Weights of a small GPT-style language model, trained from scratch on English Wikipedia: a norm on each head.
Each number is 500 + 50 x the weight over its row's rms, rounded and kept within 0 to 999. Layers, rows and columns count from 0. Numbers have three digits each. The size before them is the row's rms in percent of the matrix's.

# down: layer 3 MLP down (transposed), 512x128, rms 0.0762, rows 263-315, columns 0-127
# up: layer 3 MLP up, 512x128, rms 0.325, rows 264-315, columns 0-127
down263 094:463498559547520543498517510486487435431474457391517459593531495520534532506467462581565494556493501588471584506445483445404557529445588469510548435429487511481480560492431448554459530397565485502373456495591516439582592450497551488523441455456466590496501424521555493492416461479471485470499497405467491468636552477433475471571539514458433548489525425536541445477495541530506474546440
up264 081:481445501507447556424472548612549601511475505568491503481497606530488570435577525470416465495476532480416427562443436476516470552431529517464489409559438501503486577517480449560456496521440477489428431453523511491437461529531567456437500469466497491494569561506509456501573539552432538512551456485522483439470397496444382497518432480548525383398429529491506516416511476597548548455540
down264 077:489488518527547516545498478514390483427472533501484493433419464442463497500523477504465542401446550494429512449578490418456553578489525399535549516700397500498383498522490531504482545523442593542459557497419571551481544360560481498495440589543523511497508504541491513444425514555458433440499490547494452498536467532512584541545492540553469500525497510553473448480552445440460524540470
up265 099:533482416514610600513486456576448483487511490440546493546460466441480493504490534460514500503455545483484429480580462484512535413495490581536598445501483533448411476464360488608554541556452561552564535564438542485382476464470439459430521522451509448543513475522579468480536538523552548495523528565568365548553549566472480531578507505459465468442399455413497465544463464521485476484474
down265 100:425438513486463478471498585630477595491508473508575443447570514546459439514507456543498518515492581494511423460553488466442551472491446532496475435491434436499459467457517401497514388421528504508565595400574533580560457458583474448577549429510473569537461501471438446560496496475495584445460568471500490521520472523531493382424557593499538527487457459583460472447480529482425537470523
up266 102:480612429518542465467459569545488495562526510516493525536571535449491533499537451611541565392495551412520542412509462531490498429488414531531541513405515500477539480528530476492511584424460503590489514469482402523361444486453566445553515493489450500486599503498511412507435552530471532334539494525540558513446533481482585473510504555511469526515513494459513586620497546564487481501548
down266 105:573492524465486529589481582527434516573515532561560594543569499510493511475494457524461583457570520583519485556510455548419498449555432420433563505525519540434508442533473558558450606444487499479577525446497399585442523450535522573488503464600518519488511406427440504541445508505416497484568522561547510484485606524571501560448440568574578446484472466471436567475491494510545477530439
up267 112:516448471519442500453445474597476489439498504562494463577417526496541503445552433543542477501506572421440545534564467540511567513523535408551538512487525396476568537531572395455398463559546509464560431552461488535474488568523541525429473493419468587569580564463456474523558460503675417543502450517511514465470391502552500438507476548523459501580494508541488460469491540494458442519559
down267 108:421455471437502503530559574574519571484475457484492434454465515574503523558516549464556476439536575495510516519506555503530465514475500532531500485497558438458444599441531535467538491506382392538407467471504428492479476480545468545514492449540411519510491416540601525533563422571591557466552458477466613486446410528554517421469452600478404582519452446499495425458447486408529535492524
up268 093:494456422548442468493498526566525528588524542424542536578481518518439445390396520507496504449525442486498510547552517481413504541456526476497456544490491462472479472463558395509449443453499437504594500474477471475451478545534559518441513540508555478523604462402530497494491466596537501420479493491411433461532485430573620397497429464481599398472623505580436533534450509466487508492512
down268 093:520579459485624543457447556433512474503541475439469465425459452510501487470448506438458565540573524519494479510495517461497461576516492539535472460383548478409512606527511404472510472480593451492553503517399538550502505473597481555522463518614564578507535530491503465530457501467430492556472524485475505510624485566609477534503382584428530636505455491494438499539499534456530514467535
up269 096:466475560477459547412437536580564520439454516435553478417464407514548471427552501450590541560495495475504499419502519519454491419522411502482559482435471535480581478524535511518476569538516433504537563507418547594435550489487596489433515503485486490522532569430552450508425405565571493473445563563511437396419463529464484463588501447448468547541518489452466516440445422466466448412526
down269 093:476559517448442420489524542515522574427499485442528519460545447487442451451478506500593539491579496547449481496507480458569530471545523587530547489420432546450549483518527533443466519474541451500540476529479584522519540478477438552583504535564549429544531554376588511427429447540558471570528504488415605509468501670459519542456532414585417583556460458498446465498531546487532519452468
up270 083:532446473497441585478575508487561549486545459504446478468559503526525556582528377559485475568410540486396546489485417463504451623589559474556491587392434571487554501516560433531565492467472460421429501484479555570540505557513500507410472472515531489438469371480558439507526543432475500523461527415470462475486524472455545489447505420501516554560496471551533505425423512443462487527452
down270 089:496483494517568507513440495427495510417502575522592565508484468530491529559502603438443485515505565573481539496532542551465552533445409619510452560587446505467481460491603441519471526553439440524471577528556441462484581440540502473436451528540500523556477518446494473510501523371401564561466517547474504479572524528590489511470448554565551479551411484455587492518600406421508532469491
up271 108:574527539466521537509479503519453532595545525504446530520375521529501516403415528530543544560472549453444538546536499593550598513555391467511527498417547577500397446554465488446614448516581460541488438547583521422493473493523460557487507513505473557548492519501465535498553495482479464426542511436489499479551384526522505569498584464521564599447493527435425468424413438510504436473527
down271 108:441546473439414562506485505590409486550538512512513390515428560457554546461500404507480482460550486520503438459496449426533502528388455479534462481480490484455477506562558534504392524491440519502489643544452451532461485589467455518412537570572404537428512467480498554460571459543457495468508537490605501561491517423476398589508504487527417553503522518459393507499564477473488563519455
up272 094:519650565517517451479486499646533536537557547514440500513469471466523476510478479474446495556482446483475555549500482556515420421531446422553518451569556534504496523425529472501522568515428479482534533511525541447413616512504491462455499545481407482484619479541458438443503382508585505502519531457615509554447562507481544536519471439550449441493548479604489569452570402549493487456486
down272 091:456523473454465584434483520498488555491481475487545571552498547604436508567415413485528479489448445391449579470468507559481532478579490517542555433470541370525469403512479580538554513459391542478512452501540487542450444355532570480491473519486549439530476473418536462556563513414609434468520491464444555505530487395488511430514520510518435445525476524517589463462535513495463539520517
up273 091:558548514507559521456455570517465540468474572618533628386508503591521496491500499463512509484472537410512436524454566412516535542565421464465516558432490437492496527456565484501512458524485383381560497473429477570479511585474557487446551525439514478584491455492444555557441375513557487585493522489489455419532468562518530529406489503470488518555518477426448530484465571445507518567503
down273 097:500424594553471547478447588509502511504496491573523575499554531550536509467555375434368509547462559479551528524428530504619469496619515476531430581528493544538499507537458509489413546456437570550505490458535521475474583476542526565525456459496532481440501445469496492591512542420584481516513480523530567452558551448554490642453494468458499473514509473371563538522515471535440505469443
up274 100:603592558505548437451532489565527537594457518434462389523489538523412442490441409509471444505446579471479478513463450548485475532509499465535531578500415546484529484450474453550506470522403542533519504615436604521466500546568422442510499513550512383440548501518498493471519567566512434540476438473484482505557449473495460451499508507426462512484467474446482462579558388614565429534523
down274 100:497525400486592423578426470497434535498564516420514599492498581428496529474475576529493607502448534508535475533418520470514420455425515484468560532612455573467476443441550507464472516469518532481483451480535456483498477430484575403480523552469484591449494547499472485431521505456471543613415540486571500479545427590591473459558466503485507492560427479543475478402494464488481439586436
up275 114:587582509517519401521400540576491504505469566501578570545569577500595491398468524502503372503492499482434571498478418470440508474460504471486491552472501431460471622542425511489482432611469476515541512532516544447456480462555494537476575506436492504511474541446536485532423441455518497496470442544380478514417504526508516512475580531426548561528459509494452458572463623479431545456532
down275 105:528494528497577492472540480512563462521465539557423448526551588501525547445576642425504608572523514440547548482399499509433426466452453532600488518605458448561485549379571501540462538532531528416540483612534458525472505466473475543470553522440484545587476604447506481517539461549535436461474482463470576483527523572479460567471424501469556532586521495513539459493532497479470569478485
up276 089:505525469560492519398461435568500523477481525570326432533486450443469552496601512508539527460420477547483515548561562502474428546421488606518561574417473452493541548456503423487391527471526558510455456498474417496521487535416516458447520472563357510493544564508412558511466483483494458505474440512499443518540486463499444534529511443407442481564503542432502425539513544542460463477559
down276 086:483538511475409453477490447571498612531502411543536409565503489472545521494472512542488562497560466491578481428482579519559499466558493502497542576566473546504534460572600577459557561554555539515516497499477466484511505534504457490485505461629494577503561559401516468510423514554577372458490473498480561521438450501569530534597591495541432417483617429522495553563546527459459471497530
up277 120:520388518478557511495461532526545451512434553520440552502511552526444494456505442468516422517549378499514520497472440589460479417466455474495469459445577472481531507512445517474512423529383509455482550511493503577538529516506581530413521558482403444523501488413448478471523585504425551534500553413435454370544473459458536493565477453604549595396444533559580501527549519544480530446484
down277 108:553451444506492477582477545473470517521477463601437548507475570619576539437509395528478498544575442564479554539520535456484525441498485500494443443590507412474541516506413405520461399550429508472428522522541564513538524385564484452473445500526538424446440456459472377523487607472507531533558478484496542556475459458533522470509466527539457480519529466438628536468465500460541593522525
up278 114:492510565557552559399512414508596564630510581531409578434532477468399498475406471501441514395480452493540446475446562470540462581435454489534493478463520494549503529447487497492493437514492486428430437464520451475495561501537533526495496500524403589434540499543439562571525455452510494525421539469488459479535543476528516520552527507445521516583583522505524509504512418458420626595472
down278 112:474478506542526499499566523525472488538533435495438495483538594501456500457464530537401492521480565484388482503482474582594464525509485530504531472466482553517481512560507503521531500483566447606507472449410430592527544502430522437527557528555452544496455485441524490480535471423554492416535452454555618479503615513413460481532559557433479464547365507588453399588429475487377502493508
up279 109:505514458460469635568513480526513488456524505535471546508495433531493479503496508481489497638516495452463517471567562528586508450405533465498436556445508520522475444556481528478491534412549368481458381505480441371484499501581462469511629488481603457533503506509436514441435553417428508551583527490459417495458442545464549544453479432538456436464471468493415452492465527472504438553453
down279 106:509450450505485508531549462480490508434551458480450483426522526465433539477541486498496520537541526404621559441508477528486513501527536506565400460448543449476381480466478508447441468421583561535502441489537425467445554426534523513598579469479548378445443542502514468568479528555533446515506577530528565460417536506489585578439512465552552559394399511538506472411506524455483434582481
up280 107:517549500508584533534440512499465511515513542541423535468520503475515447516502519509507514471481485456540523470478473508535460514532576493466584461473515578465454522463560493545501501458540559524439514435564475459564436378516591573611558475355564531441599557640463552509407549444584517488523477403480543537420585488555517444577470553462520477466566540532476520503407591551456510519486
down280 109:456476461446446546483560515480572553434551459527524514478429550594566528503504526550450485557530561444516475547526525479484534586493531390350532474520501573529428546572501453537472501586463540513445483497484565525595568540426518581480492463530553443486486486536495524604537462470534536505584502514422490490553559546520444490469478431522570552469582357514538498572535596507556580458482
up281 090:437589410434578444536575519530459579518465444561537546514487452536534583501479555538473453493396418532475543458512507509494575559482518515456547443452514490439470559495514526440456495468545483419563529476523458544543459459550496596545467505372509503512510503544534434664463448412493382559478573580464495563473427485495495520402548533490478557475504508545488510573520472517566565510465
down281 096:583465481462525466512546409613461437500498502409494523410510394488485476479503461566440462533482585431461480411579444596565485543582563454452479455571386457464505551447497510438593522473508491440558395462531473519533470553481544451546467433565459487500488470513543480499484453567534464506498410505514524545517525463479496538433509550550459475541515633448509506414498604539458460478545
up282 088:457465534522465454559504421510532487475467530538436508470497502459470498510561499501504548502553411488566489495581514492515468593493515463410485341489495564549443474488546496579527508557533516583449545513487466450578443465492451519407528566491487577504449490546465521562586544498570437531550529491506452525550537466575566542439557542564608402499579555533545549568500642505569451555577
down282 090:480572501520502522560418512396461502444612504505456521459460511612482487490466565482549392498387585500518335565460550533461502561565526482523443546481441553519515538585505557426453477459510496388539569502521481528553469527520427556553571434601511575531440519523496461448444423471526457521473509510443470493479468574461503565416483462504505435500499514466464430488485458463528535543438
up283 100:533449470505530579452482468545489481468495629453426502460595446515436576447523481447516447524433464508538511511557493452448401582454543442525469510515522548469596573440510528541543493552520479543583494507553490521563463444494550490478559500572533447497542521423444572515502355468516516469515372471475417552435494480498409485547521433467518389493522577482431498467502488517483364477530
down283 095:474547533489510514452477479461529492387523556493480429450477578480472533519554509527452461462468493492504582502526563535473505596505506414554374548569537488480565520574440502595491621507448418565486465546475436546482502507445494562555494463563410499473517529541491535534504378510555585549545592453500587606439568473461434534468496451558470469535567533479493405422516511444469575472498
up284 101:498571433491478450492574490500584579580505519518477450497425509519548511419440547530554377534538480497447451498450455526503487573422438471446499566543494465562583501614528534455464529511532539499553571501507496547438421466543481427452470455487433426580434488468516453541504466582523375620483519459546454478577404519469456467454581511508440527495467439496457472515585502568544451560496
down284 105:568448489531499467542506510433551401518555530480479444504509429484482527422582493496463537479580529566505521409509422555509414515433522478459491608582534542478479581538467506470510442455536414546506495410511432524533466590507485449516470412495445536553477612547485519502474482509446516421504654534607443587503400471480480501508458532475517543491460503528411508429552528567479422533443
up285 099:582553449488527487493481455507490581501440467400509586399574536391540479549484507482408448547464492519482520603513517489553504551444457570457421588444462547571497569454532600467414506520458422469471420443472509488391518501511546442477510448523484433465540446531426457527480526494448332504592525449473510518510553479522484486477432487518547500500488457461418474477577562539483443494507
down285 103:464439531557529458500475459561443465522495453511474451492469488542549500453495506501439454514462382521507573532469546603494450537481526533529493498515541429533473518484573495434589460470545448516526540470554535589529482542536539650495506406385583431494439574525605583515437441486485591542519511535498552469517488448478524448528552496516527520439494396390554517595576573460440431510492
up286 107:498546470428394666443570430468525452478483512483423547559526508458524535500447526438567438532476483427475443569394560518528547476517467412560454496486476424427503520411519562503520483461439486403524451498518485413511526495461457556479454502486478437467476538481511511509555488570460461501530543611539472491479598515506517546599471506589497475543528531591451411459581507510592547458520
down286 103:418440455450429552531580491501558492514467437557518533667450519547600518501576556544454459479457428491443458537467535487536532465476546484519548515449421460454521506529498613542560446554485535470488475539496445386565487475537447390575476460535573511483485580529568534466578508638495530517501479548467528533512525493475545494600449505514538407523575386483502452471543501474514489502493
up287 129:490518494538521443439561493481505558495462433489524513510393518547456549461419519488554487499398546430556509524512474491325388490489442469481557465529512487522474431446578505442575486563515431419401458459472498521477544448552484505595550495500547467457513509532376421431436548522511578469458610432443507560399464498521547514398559482534454513455474531486534488469492490505536562519515
down287 127:509519439562422428423517479447498509465509401478572515479522444495522504471389483571511500489421541515518510520453541601493479472447534468487544482462548513579494561575509510526589398575486524444376529440550446595492409464564538479537465464468534563493588456538396468433516494472506526408511518482506506421496433461549497536446481622570411501591476479477530441496486523514578535452522
up288 085:588511515497470449519550524569538528457586420487532524493537443453560507509475584544443429550422487451496532442545532568580606450601453490475496497528388491488418535510556630575461554460548590523532489471502576479528540496537436507414489475508471505543494534631456511515525483497516479496423518573530530547519403471493491429541441556525480523505456497590462632508503506487496574574487
down288 092:539431579447556501467530512510525403495518528466515525588508534570498515428546495456510451534570457575471529536525583449400492487524465506524447504518488529545473393472509431526501585394545447472459569656504519492515540540491556483461454613554492501463440466526594494487496520523596576540472481557411516582564673515438521486504535492521544449482568511567530524467528545511464531501491
up289 100:581463556507532556453546533544608543553488483447495591495491555572537509507475479514520419550522457466524578498507506497436519511521346604492553455459455595533406574541429524436552407516494493502552513517472562522404479509518448390506527510510469435500545470437523510466449524444493586476478514487438401435416482461517423427451536505577521523511437426560507459465513515508512460415578
down289 095:530526488498490537546503466488501542501476406532517579487558541562547598538458542498493433474514447470509488491527639514429532523452431467437461450522520532508481547487528523458491447421444576411486517453428564493505492445564489449528466371529547409489547447458530484535475511473423493420580535488465561552547482550598418597448434512422544503532435463527617441403492584518444518513464
up290 114:454539490506584459459505482457435475537460497527463443512567417512469506535499392476512370559520503569533581414434445484521518422592562485534496526463488482513520513454478519542505506575526551474553421455519523414435505452489510542560540452522522554616582468537525480553377476474551418471486506468459475603472510551562406506482531438474493521459590496508518503403551541571636525474511
down290 119:544459466394478530553489434454433468531440515532490509523455509460494366533557550578548511495518567506527410456500442548510626441520488411525504538496507492539503487439406361528487407529455571547496579556593495542381440578487495453519529483499525532477504478524536465581431477452464486535574462418569556549457521435527478549409500485536455514553553564441495519474423531484478480496533
up291 091:439561471510452621468442530496493517459438558498445455521539539544515481546582531536512511532486490551442522464495530422554416478438440528587554515513472535559535559585458499472534404447486446537426549461462528358517418471512445447420516481457469515597535440491465568535475490386484509424638543438455569489508525513520486449471552403490512562417483491467517503487471500526420521418527
down291 092:480408485580456460473551481399519490426551546429470454490431451475504567477596512487474460575454489480513500490462548470578530521465440559535543526545559534536466489424414483548488503555476502502427573511524435498533543480518504508466528552596420526589469532470573577528534525464530437464549504478414599510617496490617499453478488564555560501463455405424497446502552489434615537544436
up292 099:461545546541587521427514445467554598471456521473459400485467451506530619457567462528474517500546454464478458485485514568621595517482546570490437435460489560531577455396512413472489497457507467527458479497555595509403415380518467560485581523543487463496447512522521484498475481416496475432576530477435570447470584587532451443520547525484503557538492553482421517510527484428552466486506
down292 110:583483512572468428521542493479423423627496507462462467485509538551440508547558442436440584486516489516486498479513497490434482543472486574522505476557506473498625516512527475517477558417508566475547434471582476497561464498541562458451442526514460621515467535532485516494517604500540468484454467540632521552575510424555458592563517541581530478563621475599508558423465478488578535450508
up293 118:483518510463574458490551513562512569510547549558481462433506492504592449477577562579464477486505495493571462473438548503558475488601543528578544542411536426501510485552446622504595549546558543468474526454466519496466508554450548542493397499503430489480432473563440535527388474504444459488535497422426386656472568474424465438516503549521544523531460511450435513446515535469541534545454
down293 112:454481452368501492498462409509518604431480425457518466487378513528541494548486462520429473557461488581481435521441475477500443547495518498383439458541494572466570473511432461496440511511498524493468488479572547568533453401495580530613600461466451474525523526511588542549471408521535485482514508476436441535490591467543457473496525487502546501534520370513421486443541600485544412487492
up294 115:557443443570569460507490470613587558581507535506472466473423382475473575485492431538481451521465493477525490499450467519488511481509480509515439465442559514478588486579454545523449550434484549534555493489586527577499389529500527389527474511555487577471475461485432499429542442393372516526516462431435403484503423465590610440502444569497469521467587488537526507533486491503494518513477
down294 102:483494536519535554513449466448496574487529458506429490451433491583486396551453569541450493433522533479531431461414475457443566451527484547424418552542441484548552538502520452480474447577566486476504526553315536558555554451590458490438514482575423527505490470514543397547464481542468478538511446558538487565509581480496464536530481526529407515560527545538422430594521523569426481475532
up295 096:473637486539449471399512409538555629452524456470445426440401452476655546522494512507484519614470463505506524488514441516548543483555552454458438516433530543445542532509517504425525492521533563542481508512449465495464411538548441493502496481492396458556441575514512559498517448546500386497509503562520535459439475507480464445455501470485452565568514568412457560479410522516514516523575
down295 097:493498575463569505574548513513500367513427474441494492476481568508528493529513636451540554607455513590585523489440491566435574435522452546539551523510384532464494575468459528470448528463555479519436509514512471477528509514426562475519531542448480613446532503481393501540444534535424558440441448394452451426551469522560524536511497440560529549548580572475462530472462548512528472497460
up296 094:496498499436428467481467496595511501565454561544418544510464396493457496429454599473435518488476565403531532578569516532477529469465451492492550480537567426465533543434497525475413479576502522506502423465450485458466483497494551543505495535436398493451591436444507533479536493506473533502635536458536529470429551533442564420556528459374415420459428459488498426514575545485535490465423
down296 095:483464533431373530470449456514505550547551555455442521532459496473538478524515544466474503619595516455604430616516482483467579550513544422469508460402548513522539455538521478478479527533476527458526525592487482474530466502493461479602490478391432459476531475478508434463481536533586517385453546506500463505459550474422515435451577522432438440513367522444541537592426461440505533520492
up297 092:469486499534466516548483439492499425491433482429526519569342464601469561552516550467571519531506562459556462528537480438436494563608461463470406477461555430490620457592477550482443510467538465546513522454513567390577508498485486533480563495485610496522445500501416491470446564526459509540595549587544512468457579482456530447528528515505448499504505487585520492497401465499465459567435
down297 093:521518469540499456482533586484461493467437555447509470544440480507470562565485565426538493330516517518506512478419443554451542543526554569495525416542586541486460471508452535479474561560515544513518524473545563551522528432471493543520440497517569466472586511530528448596457581488506581484512471565510530461422583525529528409484494584483490429392521466586483550505402357564534527494447
up298 115:474446506531489521463428521524558455492535555515573504529561468587483588539543454533544438565443472462505484495536439470448557540484534508537545591537472428458528571508470478468489607515549513562551466527594449472455467464478561581530407493452467388431529380513489488460417480536596428482510538431465523458467381436487466410462524534428410538561526509581465440517559485500510452467557
down298 108:500446513477466496490518455594434585408519546576566531498513444522423581477539468499570495555456464464514439511487408464435554457511496535517593480523479476478459437457566418462503484533520530506578504523522427521543505454549479475397538471484568509500551480476484533500500441401476421630584512500466585514476547456567425423501533601473430522469445506523413527494539508606512428446610
up299 109:415443568496531530533409590451440477476524501455532456544544479584443471517486469517510428500518494479479572436512479568533474553400524485501521409467495488503476615543537574514580455581510451437515477447418464498494544470530475563446578563518417460483508450571520534412444528435496568528514485571569497404382544527554415434575535470516571519486534506470470466414535459502498444452595
down299 105:408458564491593427495483465428509433455558514481516426503509524512480570495479553516485428453522520532534595446562581541583514542457523487485551507388498427519424549538466538544559554617496499459492432439475449451540508579506517511515479426609447468492530579525539554540498532533507543417495515517545514530501466486574416442590567528505401511449520474505519452448591482492506388548401
up300 104:413479459450577524468548524487490569559456456560444390457506590476532592489551598458461607515420493483533480465403556444595501499490562511553526569470494454548525375457544444476550423449496513494564560490495442484498429460559490498444519514436555501514613434506405453489555488565508517565453487504508432533516576569566457437519477571526593570542490502503472517455513484466512528542512
down300 105:581526509414462483464544564378453516440526492498619447459515500442561593455519539498560450520532434496512565530553519450492556443435445547538619488484506555500519440541503533477447516507524505543444414573495493465491478370576518501506500558568564536517475469488497518527514591523544479510579458497492565495567537518571442534410457483508569452513448544454488404532417500394548472613472
up301 099:456561548486470516433525465505539541571493486433554578499402351485524567505393630438451445635532503407536516481495507542529501540447458476452539412458500414458400471480431544480540458516542399476486554472444476525522501443446528538471483464508443439561421551464479468484452467611535558513383536477479468540459502534500541454495476461489508529480549533493436568487471469505555534520531
down301 097:526542547425502544540459432527456469501556463339522454531520454582495511545491535512523494487375531504492480463466494503532567495485448444563403481520467510462499577571423517607523486502532443487484478450522492461520525523563518465459436479530522504467560400396506525465482508453433503476487477448458433422434534608474551555558488579449486463487501456518462477670414449519509524482621
up302 099:485488488429483457566538619476471496542458456526557467551528534610551451609562511522506513490444507443444519542483447547459489431564495499557546438475457507544462560549538517458482472536452461536502594536519542410464593514441527528427477523323561455546508450564459504523465493527531466452516503472467569485455465548467477504531525490515369587465550451597583575604539499532526456465500
down302 098:512429526544555497555473542477452584506517494508449601438470532620573496532474565551491470546502535488476515579489519567516516589449516514506480476420562588507564536580577484527473496476479386416367521473538482488492494464450467503580528486435509501526471432416469484394480532600512513410433535563469499468489462510440527518520470527413483504472566505477417446445561544483581627523485
up303 095:430518520488513490436529501459429559460516541463521538443557556471531592456516573484525556526448431559459526484531592464529512442568507568418409568495506474481517410560543470385530477530446524484548503428468500407411397520507557465398454439481449428567503426488455542416469463495436501503506561434525428487517462485511493453583588488445504575479408398474510505473547463480516486516586
down303 093:499485522510533456401512414459550480459562538462453529356510501467410462532726495547491520570533506514542530471536527567473470463486502500541495485597475523529524481503528537460512481475524555380415492553566522477521510467562505514417453486505396537484468426535585575499488429464513483475480499431465447553511585486463530470515616556535517479531507423505538452515456482465520489474607
up304 106:508563493479422480438664487497571544522470477476527495448559560438501492457433460511553508479464534421536502610462584370424582514455474526510472569509474466377546541555463603483443504534572554448519450465473562480482500498492453565509440487535577615493499494511438537482517518430493473471470427393518359511446510485544509486496527483470514464448509556515482551479532482439492454502424
down304 107:475552525501595461489488516427518495503548502397348403422500508407492463465442419475561464534524454521502495558428510521457607557504536502475439525433422498461527484537510494496504549575569505540417493551458529509422592501562463458490441518453558566499459389516402425443516494512478409389511449386568501511539492505507566464470545532549461521487462549466515424534544522480468494469477
up305 105:437455400561475534518541513495499380474473441544518665457581497440451482473437578516514437523498384420440462522477568477591539476471506541459532414443579608421467535507495453496450499526592440456528514524487539518523477460459458504507549532485566597465525594492512540472505524538441501461451580583552481493445430483475471491553561467524466550472454537536566532484487552468548473586477
down305 098:514549548385501568545584546516401505469447513499559434501498483487476512502524489502400483594508470606450575456406564401482543556430517559600570534372482522463451453416482471531465531461486534506524501491492416498489512540498457577500482382521496488511452531482537521500529503556386481455443438558550579551530554539446490455536505624448531495507433505519428477516498496520570473563501
up306 094:533572413438444462475538494507399424602559575534411522528482419495516548539526530466531525533472597543507470509422500415465502504463476485610545463506541511455469461561561508506516500622521424483554471560493605439424416521532521526543477467449619527521505512482433448491516447455497485444582418503593478510441517472479499477481601492440560544491565505478561536465435431538502529430543
down306 093:563431481415473519449490522501531495431438449523451520519519484554486450537439511449472554524504584500477456561497513412491521415460524429458425490418490491375399509499447558514526509507532367586530490603544545538473565544523550498571465545480558493405506544509505437606504491537543538542445452487616544419533512495525544457521493499574662510550549498504531534488441478472450445519486
up307 101:389441492511577476443460499512436460517503472563504448471572496500518503467525486537477440551442498497551449567609424483492513505508504556520570545478422580492513444602484463437539503507560463519487643475516572562451439477476546470472553483426460439466469442517432519478536420479485459522545495397401489576389512466555544418457525482453495569474564509493510519381451500532450517530620
down307 096:546352489477541519442462424451491528512539530526600415507439484439408411454564439561513426452484464455530491458493480505470487543484502544450434416463500486546510505547549484477453564559609472578599499457515428491434565440497460517434543421577531511580430473461516465556492533483479546496559453525492610476573583534534536431524518523526484501499438566512494496507407502469523517472622
up308 095:516456374501446599490452572578552471477516519550462552447466448462518529542470545514445525513421449459501588565552546414549509509490492488555530518534490469606458488467560471538523490468482415483400509478375545504515372458517513522494595409445565554546524516518499380478520550524561467557443538506480481481522496504494529431535544471509445380432565432489487556401515537516448497493553
down308 095:534511527555508450458515516416477495550505444487479501533469553506513464438478468563394540534482550575494543493482569450652482433504550523502373607504561445469492537498499505581444524496463478544510441502505491450535504438522448449515475461651578485499541503450451605562444493479488536509445457491438511555568560465520523612484481474561414574523448456444530474587453545520409449565461
up309 092:505472476537572451527498444534426494529532516593442510524598518527523408501579465550467467503527524532428449508494492414485389455432547611548502448451492572536426542484564477519532510513452441506491519492443515388501609474510461582482547487458454498436475490569464534472456425536443507503610460405463540433599525669510530499499484527444507486496499474533558468487527601486568534475521
down309 092:545417470427481467513502499497479493454484573550486455434456549546459430441497520488467504487546571485453486546477585520480535564489459567488434558622517500514480538496536508531505476474458462509513566476427461521605534459457543471529481377497538403522468533491488542588475442495557434416469528453590504521372392527504451546517552522568626490386530499527475499426597562458475539516418
up310 089:449545485549531501445594562454509458467454523529547502596530525480402541441566569445477519454444484476467555527472392472463488521501584541622542498522498494458501467411567577453537537562405605562472493529400515542459506569432538542588498546436477440414448464535509553490493392538450502513435503564562489518408448453532499461484454448443484492441479509568495536516530462483533560415536
down310 092:471509508508632504345552512433508401431532516526481592544541519461405525485463529520469478456397499540502515398510558495448527517460559563570500479412481500505574506473466503492544462548494550487447413618487423511551521592507492532511440590491462471492406466505482515527527526602517520426453454574592499506516509456501522604458522443560479474447514510448534476495589509447550564528516
up311 125:635530527507406438524517566501422531509540445540482482470551574602538489530503493548599537455493505405499516531456552596410502444567485501460569501438449466505510603422498539472572561527516508566539491519469525477481556520506503476453538398465558461448446620503548519564448543442489550585546472456469418441497457414476461441567515487517548508509563582572505527443519474554557481454454
down311 124:476462493439532484558530502549508546632420453652470474481514549524473488469576497512530469498501453576508548498492567439469489535486545505501589460570528461522451509490459480517563542386454437457472481534492496529472526459579458604545554412520484470536515453533602561624493458457511488446513396604482513584491527530538509527402405497432525447571473486425536434501513427440496509510467
up312 111:587466545510554499469499562512492523525509515473468403547458536510518418544557512477535581478575514454620532457503498475452495514399411523452517552436475537521497508427303580486528461516473456430516504476498458540539454496516482468451568489556490468450495525567592546558500492531507560423501529520481458430513526449476446496501510439560540495405515572452384445414556380569462503483500
down312 106:593535436525582493436490470514546544520591541570457548550594502521599493462466425494480521561485490516359546493454559380488526427452484584470538504444517518445502482486498440468501431563492404427486447458471484567550460527457511554525427481459513508460454527562509541465471477466540463531488564583478537524526438510441511522512445513561400617500446393485512479477512497544613485401483
up313 100:436518495503531537508388574447544520464476521495512477448532405515504442519494529446512444481382559491390515510505486549451543420439586469543414500525495492497543586461597496481462548549500632591491592528501505409456582403514499458492493401465507568528541446476539437476520523476556462544381527610484530529447476400495506471518471442458482482544484514543460556565537512550519538453496
down313 094:471444484502504564528511463530524532517537422492478557451480450492624544473507503525460503505601407395486528537470481549509394514498449491562466480470525511544468502475569485514509509457456459458502521491458501411489494467399448408395470619581504471473585438589465406457596512552510490485603461509483518442483533439526458468469450579439495508509605529503450487526518493368479438601484
up314 086:555594522555565494499479567593554454410475486414416470548454522465505474485525479506569438461412506582455553441467509511444449535353493519431457535448452439549498473467444509541385535552465479455587466494479530502388535462479517385541468509445510487553516558458504510496462493490520496464455505549400526445538509474488537391548415513453560480541531492605468537441552452461499448438488
down314 090:487437501458511518480562513491521555623545493526440471444489457453481510496472602347460553507475513537459512502462536537517478534521508478511441607510543549404512441576476593492501497455504538456538405476420416503473468517468446401438471489551396477497508473517427520497494429583492602537527441502466489511432444572549499568501446412414448447493526483475485543479563549451453516438622
up315 085:468510498405495517503494457485635416517542412455542491525485603638539541478562552472544432550437484458578464498498484543553476598540453548513472451532503527515460504527478509597533467511557511503451559514518493412391444448577559476501548517553460539508506488525523498415642484526446515499391487468500480419510415500469499445460455444538573554497480481475460494553486583568502498473601
down315 083:532441457550529406501457496436520521531464470523483411336525526441559459400491519504521519513537494545449413445461500495475467543560575506517623524527459583552497490502478542509540513469526557477487520501503558581434493471403626481475482353504465519563497468504541565503480489456455437474603506461540584510500567494517476596500449463484444508400585483504561463563468517453520545567500